From a checkpoint of a small transformer trained on Wikipedia.
Size: 15 layers, width 64, 2 heads of 32, MLP 320 squared ReLU, vocabulary 858, 0.988M parameters.
Architecture: RMSNorm before each block, rotary positions, biases, embeddings untied during training, normalized queries and keys, local attention windows, shifted keys, value residuals.
Each number is 500 + 25 x the weight over its row's rms, rounded and kept within 0 to 999. Layers, rows and columns count from 0. Numbers have three digits each. The size before them is the row's rms in percent of the matrix's.

# layer 4 MLP down (transposed), 320x64, rms 0.295, rows 103-209, columns 0-63
092:494534491557518461554478491495520488451497480486504512515503518521460470511472483539469528510486518512511515478487496536546465475488482496479448461473532484507504542493529512492497537506501485
088:448542479500519478469492526520490511481491550505497475518529482500508486518510460475483549489496494491540542536477536515506517558508510501490488514550519492479506515552471509476507493459498488
108:485529522484519488507484521527491502508484527493504497493479528500497481508486530462508537523488472461502512515464482486510535458499539520534437520573491522499469502463483496451501462522514480
104:529492482487466538504492533464501490497466454504479513456522503494483537543490522478476543516502482447480503487487479506509513483462522513483513539468511507434516478532523454519489504484502493
085:498492493501520491529484481465508526508475526512517490461497529470487464517537445525493481507490508496509500485463486424483481505509481505498487494490441448516478495434507511526463497517517514
110:485494501462549507473472493519504481460493522529539496512514524491503473481529518504524482468538509527490520512508498459547484531500505467520519472486510489461494488498486462541452462480450467
102:503476516522505474518486422511465505502501476512490509487514482492510561539466480476480496537498544522509523468463506475531471505525517507485509504483541485507478547464472539497493505506532497
098:472482485450467496493480517540488502518522474496478442523505544506477462503491501472504499535476521508518467491459487477516480561518499516457505497470488507468553507519515477475499540522499504
101:551484476516507462519497515515501437512521509509461486483463506538460517511521481521488448473501512516513466510541491560477507544504468516488474517499463499498487491498489495502517507455467484
102:534478493534548516504505484497541508507460527498497529457489464481492526502524512483507490512491514472465459495531522501563445505518515513485542510535525516526505522501517454495533487460499504
103:537518502520465542516513487487522457486492549529456516501492496526513481476511521501499487514476490453510566472519544483498500507476510495452510478513518505536483540513524490476524472457481486
105:497567499486527505487449501503479490508507500502478526485451490492561464486468487526480502477500475533560504511467517499499475508470513528499492509502520493509473470508535513501470510523441533
107:484482521480507476466514494492474464525516509497498520525528476512522461494522543522465546522488502470542516556486515518447492492513518468533494511520490511529477553535512490499458501496540492
094:466507510508482515503509508535526489534473498541503490531521469540527453507506502546517524528498456443519489458513442501473470504508538498511478473479510513505503455491487506531483483513529481
101:512479476471492575523493494526511508520477512495503502539517531469506515485508539492489509579501495499492511513500483449508528524477472534530470502546485507467507461464484524499495492496509534
099:535502485523516514469491513512496474500505503535480484472490510517552525498493453512517486483557523466514456469492456496514501522485459552502494493537465498498493459473549523458498488483490520
085:501509478529529553489498467540532514479514484500492497554483484457507487509489519519478467525528517536504556507487487530557547487515512495498468535466501506488469527490507495483501501497514451
106:484482535483467503511482499519529515521484494520461511501496466510525448500504496444504496499488494492495491510462471557533527515562516494497477477502490492506494451481489530538546509488541541
104:453499511487510506535481517477451511486505554498458483476516488488514522486500455525500514539515485557480448515496515516525512541476509485493530526482516487497541519488530485443506482526492494
109:478522470501523559481522503516499514493498511512502499512511476520501542472495524471489461488522503534491509529524497537472538508530508479530544529529504496484512432532450470504492475491541527
101:491505575527508490548523504518484505534522524494504495457505516520519505543520513531481446495514512517514439490504528507542504491498471482494482509548533495524478508504509497520490459464515472
117:505458476497497498491480513517496482463495534542463502475518493524513476497484461498479511515470467506497504502538512531492490455535555487476499494555528503490510449441530515522523473511492526
094:467498517512538511511492494498486514540516505515504497498521478525522519495521513487475486520497493463538457498526469499447574507490493508472526521510516450509494455482498451510508513432491490
102:540519460513524472499545492532495477484525490504504471516476527527448444523499528474514528504485502460494512509512499503469502467479513557495529498527535506510540477514516473500494514496528448
109:482504479532515511490455524524475518544519513501516502474512461499520513543525471488477537511495487462529566494508508487509487480505501518487523526520514454546511526518450530550475497482489493
088:499516513476499504539501503511534440481470503526516500549470520532448493474496466532480527492502555507506508462481494528521514460521517513464495495483464488465502486467482518525484481527514461
106:510494510513516522467519489527501528499534452482531499473461526508479482479477484525508509504478512472497525529492505533495506486511475494481513481517495510514460530531492430474427473458473468
106:523523451531516510491505462514522517519493492453519462510480546491484515538524502494489489490530508473462497498499492537494464534503562436475476479481463471519470484525518502518502483503513511
103:519468457526523521533507478497485486535473455486460517495532457493512528478525529492527488490511531449457485489526484481488478468506522488472508500484539497528499474450500463505487483531474524
088:479486509505508483440477502522503501535523512496481506477480515548490517510512505473509483469517557430524486510489550491538507512552511520517501502501476484509467562482509512463498513510524505
103:489490481464518540496475520518491442482529517570481544478506501532463519465496516480457519529525522485478497502491503504530519511471483492508508473511514482541495515502437466480484488503524493
091:476504448502491483505515458506458484496494452527498524487522492466462536471500507479533528506501522476476525492454496508496509545496458455520507485536485455505504514486537510515471502452492475
096:490504508509522511484491533539557478516524488509491497465533505503486493430472460509481515455492551466497536531466537491488475518500506473501552474488460491504509518518506541495493505482509497
105:480441544532488488515518522530496489495493532479509464519462499516481526512496493507519460504498497501533486504483492530484446507524492466480464511489526429535474514519494510480458516483517542
097:496481520496524500495537493480534521563488517456499453492474477505505498532508493513466472482545502464508513510456476498501443460526513460494499452477523510491523504483532510530509493528495531
107:460504469533540502498546522524522513513518463456520498504528521518509485509528419478494518501499478493484454502505493466473510486502462520501492530486458517470473508460528506499519471476509479
104:523498472511555507538478471541480508477537532525531479527509498528497513516540510509504546480533468515487498492546484498496505506549498500506470536519503541513459462477483481513535476497484473
099:511508479524530521489481496514507461505482515506521477472536486505510518486513498480568468502510461521545473529509475446504474518493476516499503537484541470566475502487516462481501538519503500
090:488489514528497508530492501509508491543479513479479481518556466529488505464466509500478477526490518517498494526506506533486483552472451484479477465513473472508504470497518520559463474440500498
093:510483545517520479470489492530538474491499487481442539478486488513471510508519511523519493523489446534516512526520503540450480518515480542502514473497517506502501486427481541482507528499494498
100:469523494560480478468504528478522511532459505449473519499505539466521507485483475491518501509508477513459481505475511524496513518511503506544509513484501487519466516462456477478560477533530496
108:502462491508483511458531481511489533519533488520539520482467513520513496538528509509563544475508508499491567529497469504473482523497476511534531486479490501545541492482536495507477497481481516
097:503479467492529476471478496517478508511514526447496499460509476519481494444520537533518519536484481525494529508460543488503459517519499462494497468547512473445478492492467512506491472508503479
094:547492517546529547514474454515451480466481507523508518464546512476499493530492487511481502527545449506486520532529487499505496470519488501510493507498484528480490539477484471502541497532509472
107:491455484464481511479453479481517518515515503528513508478466523462488478463486495527508517549473500517499448496494492515466493549504467497561519504477516523489501465508547500475485489527479467
117:515502452500470502594498538507499503503480537517496496498491548517475480507464488489471505503500535487523480525499515474489516502521528518493539511530509540517486522467542469529487529518473519
103:456470445504474511465497523528534523493464509491547536492520497540468476519497500492499500486492492518534466555502537483507470528475515484508491500495492524500477527506516472530533531543470472
100:497495557496508531497498488522512516497501484521502504474476515501499499511509497454482499433487467492505507505498484480470502563495510489487498421508514443465480514518495517500540525470449497
092:530500509522490490463512517496489498516486513512510484498458499478502464503501572506479495535553470480536515537538523477493530481508492492525496489572537494463460530513488484508538513488499514
110:522487496499537525515478496500507426481502513492506508525529503556479512482486475453500484496494449475461457525516504523543494503446492497519486494495508489524537523510502464509491502482484444
107:480469524541510499535473561456519501565497506533505521511480475496488460539493488474496500507501491480506543496500519475502530509508551517522501478529467494496495494491504459503484473522501440
109:497528499481512508529483488555509508544500485533489480496444492519516523506497523514485525455441502476535529517497460503497513487529467478469479472545518509491531462485479479510490542496463506
102:505506507512527523542473490502506551503484503545495538496500483463536505469472476539477475521555460492530519510493517512506485488474501528479517526466460543494458525519511528503531472518498467
110:503544464511460555514490486498516497488512514517468509485519537537477559491490493478520523487537489461460496514498508497533501525456522492560509546495537495519515506526496495538502525516508489
096:451483483512487479510512509500492454544519451494558481543480486466521504529482522475503511468475514487472537508525556477506495468505496515501493508476498520484465516497505505531564507491526480
098:472553498479517487525489467480478524459503469525509523512459520485470528470479481446505528517504497476526482482468517522503523528527546546540534476480478524529531506508488505476484486513492488
101:546521476525513526489477532505536502504504466476482473523498554499493482510541504527524526510443479466517521510533495476485450508514517519544472479477493516490460525474500495510527516483451499
095:444451522534533504487521491551492507506497490524472495500489482506502536485500542515541493497490522518486503470485495512481500525490482546517550525496528549449487537516496517497522509511485554
091:489478493503547480502498520464521488495507521481483476528513504512458490472527494476490583521541490484548463558493509480513491526494497479494483517534490489470479494506521481540533464487523484
101:509476523531532503500511502495516505465511487505473452493514497506530564497503548511460484527505501513525484537482499505477499533492506520490476536467451489545522535524473449524477479466482480
108:491468483509545504482494529504543498491473498561474525496458478530488494516472529500500473504470494470508523477522529462513490473531539505518530487524490477553501497466469508511471507463525541
097:499527494503468460504509487497506514492513471559485513443445528551509504496504489497466466478503533477518508523472505499477534545487499517497488456520515527500504504522497508490515489442453469
098:484499473453449492494510483474473469539513543471506497497459482515506517507494478506537499527535500512461502508544514515487549477531474481509538536502514533478503477485512462486456497495494453
092:485527458472488499544536479480536499510496495498486481493527481552490554440493453483466507513514501505488501523481490529466499536502497517474499470527534485476477472511489478490512521456486456
103:498515479491529490541485486528512505525493508487533487485486506497507489456524452483546512512505539527534494547480519466513487552490501484495493484501488492453511544460520509467512475451457529
100:516516497507475572481479547523530489525478514520518494525532512514507491520536493536506533549491492455486505496531475468526496506516478546493492507494523516491486545485491464482484523560497489
105:459503498515519490515493465454482482477491509490492540500466525467498468478467476516494505531497482500489472505491509475465496469501544491516502529482465493495498467574498582515504523494517506
105:467517507480470477500484509504539522528485480502508473440512483460473507497517493526481517573474492483487551495513508484476496508462473501484468466521518526510531524520516455498454504503465497
107:461500491494503525510509506536482519525508514501481487468431516509509528488493510495512491509496495484476543492525532448519528523499549492467559479502476478497504542537518504496548454530507515
103:521475442513507523521458519548468441501473459573501490512491500488479502501543492484522490490481503455509511523485507511529511512529507496524484539540511510465489507487517516492483533476518494
105:498497515518502499454491505526459527506478529527496536484523486469509477487510477454521518498522490518518496495528499537502458488482502552491492484549519553508492503479524421465492466499504486
102:497522505441504524550467476496476513469520497518487526520464504530489503483505538503480458507522504495502522490511515509480494512472495442496496427476475520482511535497519495513448470511473535
104:524461517476494501529523501511473467507482494482491524491445480495487481515519502508532479564483494479522488455515495538461526490536527457497514480495521497540481513535481505498469448494507453
102:492511469503477564459497471521514496532478524490518515510520500492519499514521503472505551495495516429527509509487512487480512486467519490464516483512483523458470532517447482522492478477516551
103:474502478461524495547467519483552506509494474508518522477512519526514494512524500482452463488466481497469489543509507496491469486487456501531499508509550507475456499493515479488475555462475471
094:521481477528496489509455475496479488485492506480536482549493525470509521515475575482491482489512500557504501528450522497515497485466515525505488504483526523550534504494489479518487556522513481
101:513495508474501501490499479533503478496535509502543488465507454462509499498463461520527467487491479509505542508483520492470487486543536482487499499452511453494515546551526498489516532481481448
105:525510512515491526472482492519544517468490516487518521545471444497477495488485531520504508539517507499477524536510501466544546478520473492461482494465486487514489486477454531541513519486507548
094:493475520532508532501462499491489478500508549503479505520514479505464473488502490509535518448510495528545468533510503489510528544536487503506489544458473509472490476525490533473446545468504498
090:467493494514520495474482486458494489510495541520513523502523491512511544492490503507535498550509519481520489562484517515522489498502467542490467497539458508441484503482521501466485462471547467
111:489485454537472455514546514519455513459490527499444478537491514485464560468474521482524511519476512513520486463522535516545493468492510500461501482486490507492477501491499507479516513498510496
091:497481501487471486540538496510473553522517493447505471509521494480499566485484556520476494555517512458502490505475503471519502530519506507465486505526500473476461531498507514480520509463520499
099:471532479530512498492495509509517493474508503526542475492547471467469497501477506439499503517467493497515477496493535502431488502494489472526465497545499527529486492524504536504460451492470532
108:546504488510509554501499487555569510505524493467533502482524508493527451483495520494476500524485464506511502536552496522501533485503476522496490495499506463469487505470478482511483533488467545
112:489467475513468462502487481518497482467515497521474527517495504509520497491549523474490556494447533524557461501492474493535505469512541509493485450493482514522533524504524474523463501522491508
113:497514515485456492529494522524497480491492511497482439473472489505534490489511514471510483493447510484532490464533519520529543471554533476487531516524509497516528441481487512504516481478454492
111:475493478502517489545524529500513513486496495515517519511475508540482544469421496460485497524503494502464511538518489522537543482471513511482494480441501486514507521459529464513529495478505514
094:527512487490487535494539480485508485554465451526488482541509488485499493490520538509502517502471502493530532513439492483429519506531501474479531478502518505531473488487479480454505470497493477
098:483467511468486519496515481511496494474496515527509466518504480477463475499531502502514517546497465435506506528468536474533464516544483532508498496522482488537535520455484561501479514490501526
095:487512499517511537506479502491531503516509530495494482545480483501493499544520450485500467509496521436452466505493538527494449498517477486516465448485451482488511454483472486489515491487499478
110:485548511530453482532525454499482505468496518513501493531527516501458491455451490524464514533550490484524522526525495489524538468477509514505522535456507535477499515503480485508485504517519511
101:552506499542510518535491482517486478502522449472523485506526515490443508513470525525538507527492475460521483484475504512476508486549507517490470463498499489516437471484516522495472502498500545
107:510506513509537548467490479489484548483476503458529461453527488498496492496503513507518534533481491506473505489502502454532469496462513503481490482524523469464461511504468456482494453480490460
094:491490530552499527496426489491506492496472485470479515511514488526503536530478510534486492511506458518469513556532454523505532475503478491505505469481530503474513507525505550497491480476489456
094:478462477517513517479462554477532516516504499521511484513495498539498492472465500473468429500538500522496485523506523476451479487482495493505516527494522473461505527449473513524534527519488486
103:495444534505534483494466505515484495524565499491525478488461516509491496485508469458476529496475466473524513559511502477482519511538525505477488469510500507496530514501487451453483480474521481
097:477507473489473521511477468469504503534512499536504510511469523445488509509508509520455552530512499507534477539512452525510533541482453475507476496490514486485535490463524523526470514522468490
093:561487483504528510491504514490499484498485467500529534496510479502510471492527500464526457477512534476523453507503497512525550535487519511489421519514542526461505533477478495503489520500481477
094:452503471520567535482463534550488497495516531474514510506485536496510487518541513497491481507489518511469534530501483510532493490488565472518464498484507523459499498482524545510489512490528497
098:518491468518505484485494448492509501507459504483493506524489464537546475500502472454507458514490526512468487517518434452519463504546471484520496503558499487484531482527507507513507509487518519
103:458484515497462522523493510517494531454467481541520462535506489483497463525511493489484508474487527430484532497496481502482505515526522547498519504503449462495464513517472526546500477493486498
105:513489452487480479556527491497526520490494481504499487511523483546513516524487518507509455528497519508526487519494475456504511479523500499439466485534468504488493520541511492489524428517495458
097:493481437467496470555494498473553522524499533487471521487498552507486479466475513475501481506478472486509521481486509525498485504486539478493515448482510501470477499512546507499509510525530547
112:513504499470487518457495469477477494498502521535558477488490498501506496491511449498487463506516477498498496472476490490554551496521481520506476484501489475446469498565489485520493472479500556
102:512502493481506544476491502489518460482458513469494494519527492483434492493509437502517493532475491497509542544475521506537498491498506539503508466508474492504488512500472502442523529467547521
105:460472515500455496522476528467523466517487542457448545457476522482482515508494479495515534494493460508498519497514496511475524480500496486483492500478515468564454493492491463525532511507494484
103:462471505504456504557504472471502493542493483468481468502488518518488489526471504481534552510475515470491525540472471506516502526483492509435519472500477481515502530509506506521468539486467524
# layer 4 MLP up, 320x64, rms 0.248, rows 104-210, columns 0-63
090:501485552559491486489521503517493528452475478496478522486503475489518430485497538502566502496520483473497527517467497517467509514448500457507505489523539494520507500504487492487486494520513534
096:525482572501450501494524500495495495500518531501500540480498483510470521470540508489473505457463469545528495503476500510477516486488523519493523497532548451516516552494490508505513546481496500
098:479490570517459472484518497534521440478500504490497466527520499484483494488517501494509555492498499501522500500515477487502502489503512472517531506500525468481502465492426488474503559495524460
084:513492495507522532477504500541497525491506509480499566539482505582533522496503495491502509511503499487510540499529537485493500504507509484511505497453502481522491492533493504415548489498533493
106:516508511539498538425480510512514523536513455497490539506466482479481524463502526489488496518513512526518491512494482477523486455430505515466473489512490505443498514486491495531517489501510467
105:499534519494542478472507496547532537545458489490542502490507503523509503546477504493487548548507521465487484529498418516549510482507504526514523501502504515511511481492507498523478501510507518
103:524452521513514472481510481489484507526471499501547457502486521518500528474473483478488500480505467480497461496495476481488482506492500482547508535491529457439504491522538503474502459530446536
094:477485522531517458477530504517476482519492496452500484500476508551507528517518479534458516521490542482461498466495537495465489500481511485495482564514460519487472491494496498520519467488474448
093:534506496479470473473461478499506495543526489472525522459487531498512507496495528527501537465491504497432490512477494504489514492517509510520493440521551506477535462465482524539519491529501524
099:493530504470484511520496496539539515512497480525548492462471472542540466529499510564488490491531508542484542496507466500483516502464479508493524479489525502528445478486457520502510523497511497
100:540503483485475503510518538537534500495458504496540504513525521531467541539538472514461486485512465499498503493488490485519541485511495461487508499530504528467474502528435462488497495479542513
104:457492517525511512480505535526496513553490512501487511428485456497487485504480510507482515510522516518474527509501448481502458525458451449470481480485503488459470516479471525500496488509515505
093:508501508512488485479496535491490482465485523490494534474465510439485520525514497469479485497503560533482486514520560496548491478494470529492539507447474466495533491520468526506518507491467503
104:471481530491481486458548498489491514516474472489521490482503533463461474498510568530500474482513538508504504469508481457437513471512467505496519501497495460521526492507528487516519525536498530
098:505492470481459520502497559492505485534498519502543489505456475472470486489466505520493472481485513493482532525471545475455492494493505517530516520465486533468514516509507507554526539542527498
087:476514527466510485531471527512483470479515475487515511514514474510491526452488463496488475485482489459542523507534502516432495479507496485456501479537480496511489508529478484556491492535551521
100:538508473488480476499541511472480508492514463482520471493514524483489524547490538481520485509486541530485533478496538500482515494468466511498477474486517453436449507505509501517466456513495475
097:492541539542508451512509518498531488536508470475474483509494541475534488546504505470543502518464500504468483519433490488507478533527488470487520508509511538493471511519497493513525505537481473
105:491500472492514505507515560515540485497507481491485549500552473544504519508505509504459488486458528509486435515542511502511498460499507519521503529523504445508500478521466494494547482495523517
099:481504530501491483510532514487492511512470476494454505504436507504499527543492528512479445542506452509493500535523477452478507479485484515506497527497512486513521526573533514524523491472512493
109:494472500541423505475477468483510508495479443479554543491484502486515496484547490524471469484510497526483460501495484510480525480514529512505519517495542531516525488506516467496485476523531511
102:492487571503519488471500502461526534533513531527530518490485476488502518426488502519496519486476500518495534498471510466475514466517490478491538502504542468512503450512486468486520509480466512
104:513485481509501460492513461492544540531486478487515509489476523506500528567477504480469480505475498501461476466496473517429499477504526553495502519497488494502500494502488469526511526477549531
111:491522536537500505508495489468508487454484458486519551520466473482477432489476509509499476493518459498476500471490504468522528518495502461529465526445503506501500517548468510504515480475484507
083:516493502522522515490497497481458533539496494434497490498494471495527500541497509449490495472501500504482502523497526515472473539476537459555514529498525505520487469543474541521505508491551511
096:480526517532507494481488438498532487550471494521542532464489498482535484511507501516513529504487511475510562536524461493501518501450509496491474504544464536501474520514506503493551491499510492
114:433488526469490470466529484502518498509480471512524493459496486530496496557483485498525449494538523504504499482511458478473481532468496458503521521497458513518511484523543490545507520491487503
099:455563473472517516509509487512488479477511453478503538501496493537478524527500525508483484523494488525511472505508499501521493472528462508503563510516508504508537498452519474551493543477477470
086:487500473501510525500503480510518527492487492555526475451497491483505533503488466492484509480489507466497500500549476562452507538511500504462526511449525492499545501467490542540468499517472506
102:547495488472524513513521487521501535443488469465502455464504542496504488469515520518527524473481545501528513477509480505516485484470531448487483536499465528476496524533494527527486492521468495
098:508527486485488530501492552519496492530456449493489459523494539500534491533491467509508484537480518497497513511469505507562524511527528514482504491509487518531493481514484528492553532542489547
102:482495446462533486498513520544522486494471492516495510528468487517525492442492494505482454502480497523486491476479490497488532505515521464490524513519502484527503476495419522524484540551512500
101:471536516484497521462513490498474498517505467484514452527483490468456544524546465508488477521493485527516503504451469487508496474534570484535503511523517498463469491494542500486484508495490490
095:470506535499474499480493502511477511483505513533474491541472522466503542567504443506522536490525455500448507480531480512477529519483519515484499478530473497489491513465512509504559506486491514
104:470488465497466473501526490510482484519501469487493520481489490548530527531513531540454509500504508517527515465512499502520501525459480504519540502470427481467478482508511512460452493537498493
113:515533532516479474505492488522450505513516483464447503504514476494516507540470477474540518507536448498499513467496453509511486536506476479509514509465552521493475495477509462512484468476495461
099:493469506504478493506513554506462520444504450476487470526468528480484494498504522545515502475471514488531471472457540504511515456498490464499485522514479529517494505472494554509490496545517503
089:552474533481495503463500523511505506543515489473465493534510469558511493503499485483478548536468504522501516491485528481478541477463488509499491506511489530467518450488514492556474523498472516
099:529463556503523487487514521504525489478482503495499496481502459485525495500497507470486510498510489516492459455556500502490526516504498517511496557451500477507510471533477491469466557468518554
096:555505523484491459493492529511493519493465530516471520452511463507479501476485492561495509503517504486470538460533532512457533490486490475455470517467503514486490528517490502496456525521491474
109:501484506506462493444491529474456486539521478492486504518439545504525485512550518547529466530487495535494519499514485502483532509481514503524525498481474470498492520496529521507538540476509471
104:502473510540507514476525505540480505449455472507534530514507518478505501500531551515483493552535514512514489476506535485500528491499509472486511503445498532455534475454502500520468512502477476
098:555528507528536512495543531531552501501493499491517467519454493487546488506489531515513493439510494471514504464502483482494538523496496506512480525527491501472501499514468540502471541480544492
107:500488516485544476498501549528473508506527491474487520497496463511481524556485470448511479506494510500504522500477476502475532478549528500468485490517503469538511493434470523527546490508488473
119:531491537525459530483480530490484505471502477498537497511462472476521488534499498481485446567489521481507514490510464499533519489492468515449498492448518513472459500520480496509518490463510512
105:486492474560502508517504512521488532506513511494535534463513471499483474475505450475512511462475481491525499509512536442517533507512502499514484534512527485496517550526541483551518529534480502
099:520510491524451504508523550484546474505515471467513486472468507510460515541508474475515488519525530506561514496500513516508536456500537479478497522479517508473510496490494543499494522454516541
100:466502529499515534504502459477461471514474496490459548498523484468523476531468529470481481525485545486507507485537475514506522469482534529516501529504518471501524469511529471479530479487540532
110:513466497486530480498501510516481577502486483494505505540519477499506549503516427537479486499450498496483488496487465495502533492500485510487514524517485445505493475534537519511473477509512540
107:507512511475538490514538493507418502472436466422513502516494513503520528507514523468501511492497508473545501471512481505510517483465487475507513452530510520496478520480508522499503516502493490
113:521442494487498478511496501496555486537503472539487480479501455518502525518485494532469513445476492519498501490511498496492463476499550468492495542483558524500527488495510488544492488486518456
101:496531478463507475507483500528493541512501493538485515500448475509512525494522507538450502493516507527526504486529516510498534505442462531457518498515526490489497540530496528493506506533559538
103:519489528496498472522514534493538464472477458500462492509458494507474526493518507479513546487481503505508488520549498491494552482453557503503480494500451524493514479477487500455531510531477474
097:526494484482515463470505509548491485445507521500528504513505474490550490532515435524510500534498485484520488496472477533454498474524429505521517509521488500499462534478487496521521510521483490
105:510490515504494499473535483459476472497531519460518470513538490469505466524474515489512505456543485487456510495584492493508494476517499481501473526458497502514546518501484512504533490482462523
107:499509471527541464522540472525505504510486484495522505473512501532550501440433475481449488498514495494452531509492488515535471503500513478522514508528544516511515520482464482488510495483475488
132:499488537515548468480497530448477509486490525537518480482485509503504522523508540568490464532498493507530497449458487458494537530493530501482508472506501500502502513498490506518532484515454526
094:469515546531498469516526506457486511492521512499515542565520496501548482460479500497488500487506445486507525520490479523515477440486489519514520517490509531483472465494474482486506541511491541
107:495508556490550494526501546526474505499515457508478504512459492529544509483503496495458517493470548507502473526500470484475485476480491531483516521526497495501547503554508515546505520493462519
114:513526508488514495485514447498458511473522525505503531466513498436483498488502473536538522481519476475470495480451516482511526521478462506503505518493469544489535536503510496485499520534513440
099:469501508550489502499481502555461500548542481571563507464503505519505511486501467516508471486535478500505497508500498507479516505476490497491523496482518497558544530496515472517497535503486491
097:507493484457461503511540485493503493472555527430525502489519512492507498486513537509499480495534502557525536513501502509482526486530512451526555509541514521487506468497476479517520484498482508
099:472473507508534501503565521503525534511474514502517496478535466507499511458472465491515462468460535541537466494511487481486484506527517487492478490497522495475459435488483487522522533498512512
100:515516509476509495511502503553470449507512462518495518463527462463486483496539484495525526496520505521481521516496489465516520530478464509467508550489540508511540517504554518532519526480538492
102:497499510496469491495496478513517503531481515477491502525486523500456500489446505510516506470518502524532517504498540520471474490487522421530501548508539504527539465528474506516506506509478568
105:470506472563491520510538515484531524529505479453504507486447494470472511531486528484499492486476498486491541498485504503534452509480458552488490479495539483471534535489472503519529487506514498
106:502510533483504521524519494503521465504541488469467490454556486496498536523506517480522534454465498502525516490511501479481510459505474488506447511543449503483521519527518461478496536524488481
102:457493515471510519490507503481500504471527454497534512491512456460510477536495515529469487482523518547508537511508486499462511445466523508516524494554497461531552534492501479504512501492474490
102:502488499536511471452501492479517488509503467542494474528488518457534537504506436493450467499504517527462509512465479494496514498498520495449521514533501507481449486505516508465510533502536523
103:541533501521521471504537486510491437452456495500498495477511492502512485492522496452498505519482515544500487449480496540484471494507522495547494466533544525495499510469508507463523455500508508
104:511523542496476471487462507480468524516499500493477515518539540512495483513501489472520551462497561496505533492479483486456516501519527501544519565482549482518490502494458514477489516502507505
104:473488506491509533481521545493513489494495498470550535508493521491477515480497499463509499509516509475489466542523507509508547478461517502445494492480480520486514523506486543520530557573496502
098:537519496484457526437513477502513446511523484493469510496519440509503496509498520519471500451494546493510473525498505474507497470463512502459510486472498488468475503558485533500503480505470514
103:494531504492482507496488514478487553497494493489515557486524539519471478520560515522481456500512469529483535529491483455473502479480484456528509508479520529499475526537488529481500532512462482
099:470513484491538529526479501484471505508483443510471491544458500477533523491495520514527552480484516525543502489540499481509498481486505517497484543498524525443490462471497502487473498525519547
096:507523504503483464499476516549520484532455505509522519541482503501478517519502551478504549527498528518528427505524496525509524481479551466514517517483486481490502508493514508492519446517484529
105:501505486468476469502524483530519494498511466470505525498506522479492500507465484503511486497502458532539481525438496511489464504446497461528566450477531500488453488493494512503525466487482497
091:495508548548498511516451500531497473524543505477448497495493510507518500506513511514517507498497502490533522469554508449487475504504500486505488520488504534481551465475458542465527498505451513
097:447453511514502512492497544496517496465487506485541504536505448474492484549479469481496433488499499532472477501517513493494504489498552508515487541501521477532487498478466479456501480522493514
109:470508493485498490484546467490519496548525523459466529466469489504518505508453516514473456542500508512505526505469486545530477498458489484519548529532458507498516490527500484485477489503538503
092:524461498500539470500548480486488488525521514520475504508494506494503496451432505500502507499490500475448458515478498522499529475452494479542515498508541451477480510493503493535507460528518471
098:482509512531449494511508492504525518469462515506527491479459476498548534485519533485445458485508538545504529517517529486440505502514515486555511487506484535483496496472496488467498493502487517
109:459510498482492518481547516480495518523490509449507479508530547454521477476461519496486500458483468559504512477471480491496518505531451506477525517464495511489469478501492482492527532522500459
120:466515511475488517487534504484494517522537450462486449513487500482505498492522532507506515491496495481465488472524464547466486534513531481522518492499507494481529488515475523446462500564518467
113:518474507535515495488515513477446478490517513503490485518474506516502502494475540505474510519479516480459500497552454504522512513532553483507469484476505502459499509534568535517497519542509459
107:476490487499487490513517524476463455464476477505483498466507456518489470502488510523513487520491485509507559471509511480470508455473477454481494532459501441495484477524469529477497476523466471
093:486563497498476492479481495493532488513520499517469526519534486493517488529454492509467456502533452462473488452525502510444485494504471485517481504513496484505446517520475503494511483519540538
103:479513495487479529503531507493495544454475494500483542450473475475482549499515498511502471554482516477507529504464513483512516510540444484475540502500536469517507522508497488497516505528484551
083:477484515533478521483488498506460519471516488527475502496460480462474513519511477511485509493509504504475504484561484515460537515492462474546501458542490509479521488518479520483544563472478502
104:470534463516450484509479454538506510479475466485523483488463516516527538501485535467470461521496480518458460481473511503500491466514507460507502495506508476477528533511532548478517506525509502
101:447493476514481486533517522497512546483524521468505540489489484439482531536478514493490516504485511504470524525460527525485456511499489514527536513498484481511521491503459500479518466550517543
104:517495530541550475514484482470495539500450506517500535529450454484509537495484496513503466549487509525484505499497527499521514525512481494492513556495507482452511541480528515535486520471495512
097:499484505581521540475498492504482518501512477511487504506490498509526509490468535529523475527494459517463522500449489517474511503552527504524473504485501479527502512432507512511520491537520461
088:458533532484497484532506547490494548535512496503526455520495527533505534515519507508515461554484480487464523490485510486451519502490493501498529500481505490472482544467479522478474533518538524
105:478477552553499475507520475523488519537490503519538470457478492510531541466521509522537485484444487518531482523489479506482469496498492495497501473493497496545528537498484455507532462496514497
093:534461502500456505495513472494509498500543428495499539517461551468505527492504514454517497534497480487479497517506515508527496500498492511485550537460531506493487524510526464496534509463486474
086:475505467487480478506528500515468516503493532532474495475465535514511536485466504509493515474506518490512532505470490495493506448462479465551545491511473462532503466505529510501446461542504493
093:510487511514500464492479518508544476456493523514480485519472513553509558525482477460473501506513532501485469473523491525539480519479513494530522479526527510471511498455498482511471507542465453
096:497525551511466472505529504477494496491490512526510503455464504470509493541512490482512481473545530551491513534551496523453537460512475511517475512490529466505471506509455531477508499493488488
108:514502476491474512474510478494493548499520513512503538497508508483509478474492498526450518548528529526529511482520520523465514484495519473463549560478502523496447491509473500508517459538460483
099:518486563491526511461483492505501476453527496492460530481525476465542458508528514499542509476494481506465526507508467470467536482513513484469491486478537471511514515466483531493508536487520485
103:527472524553500499461531523454505525477505459476546531484525479524484471491534476545492552504518492499506530484484511509507495515517482507512505481514475518463538490493484483544499535493465469
106:496538503527510448531460473522492456504509514532508498491485464569513506463465484527516515501450502469497495508504505502524545504503472458484530516513523486499503473544538522504495531518509489
106:490492517492502445473521512479468483523481463475465538499537484541541475521519538505505487510507473512540518509523507509461508487492492486559517486519482465551516535498489508542529517508516477
107:528517528505510500463517540495502499508484501510537501485507473494513532497507478483453498455514495507483455545499529527513494529523530510538511542527480506479544500522504541444503457450489498
107:477482497499447448545500487507488506524502480451479498466523480509496490483507496492458530529469540484491509489502503496502493469513502459438531524499507469488511502529443548492531484505523518
107:497519498460473494473486463518527532479507492507484538497512496461500519522519526530454482506526516495519414516516490480537494494494469497513506526517537534439540490510496524501519490531486500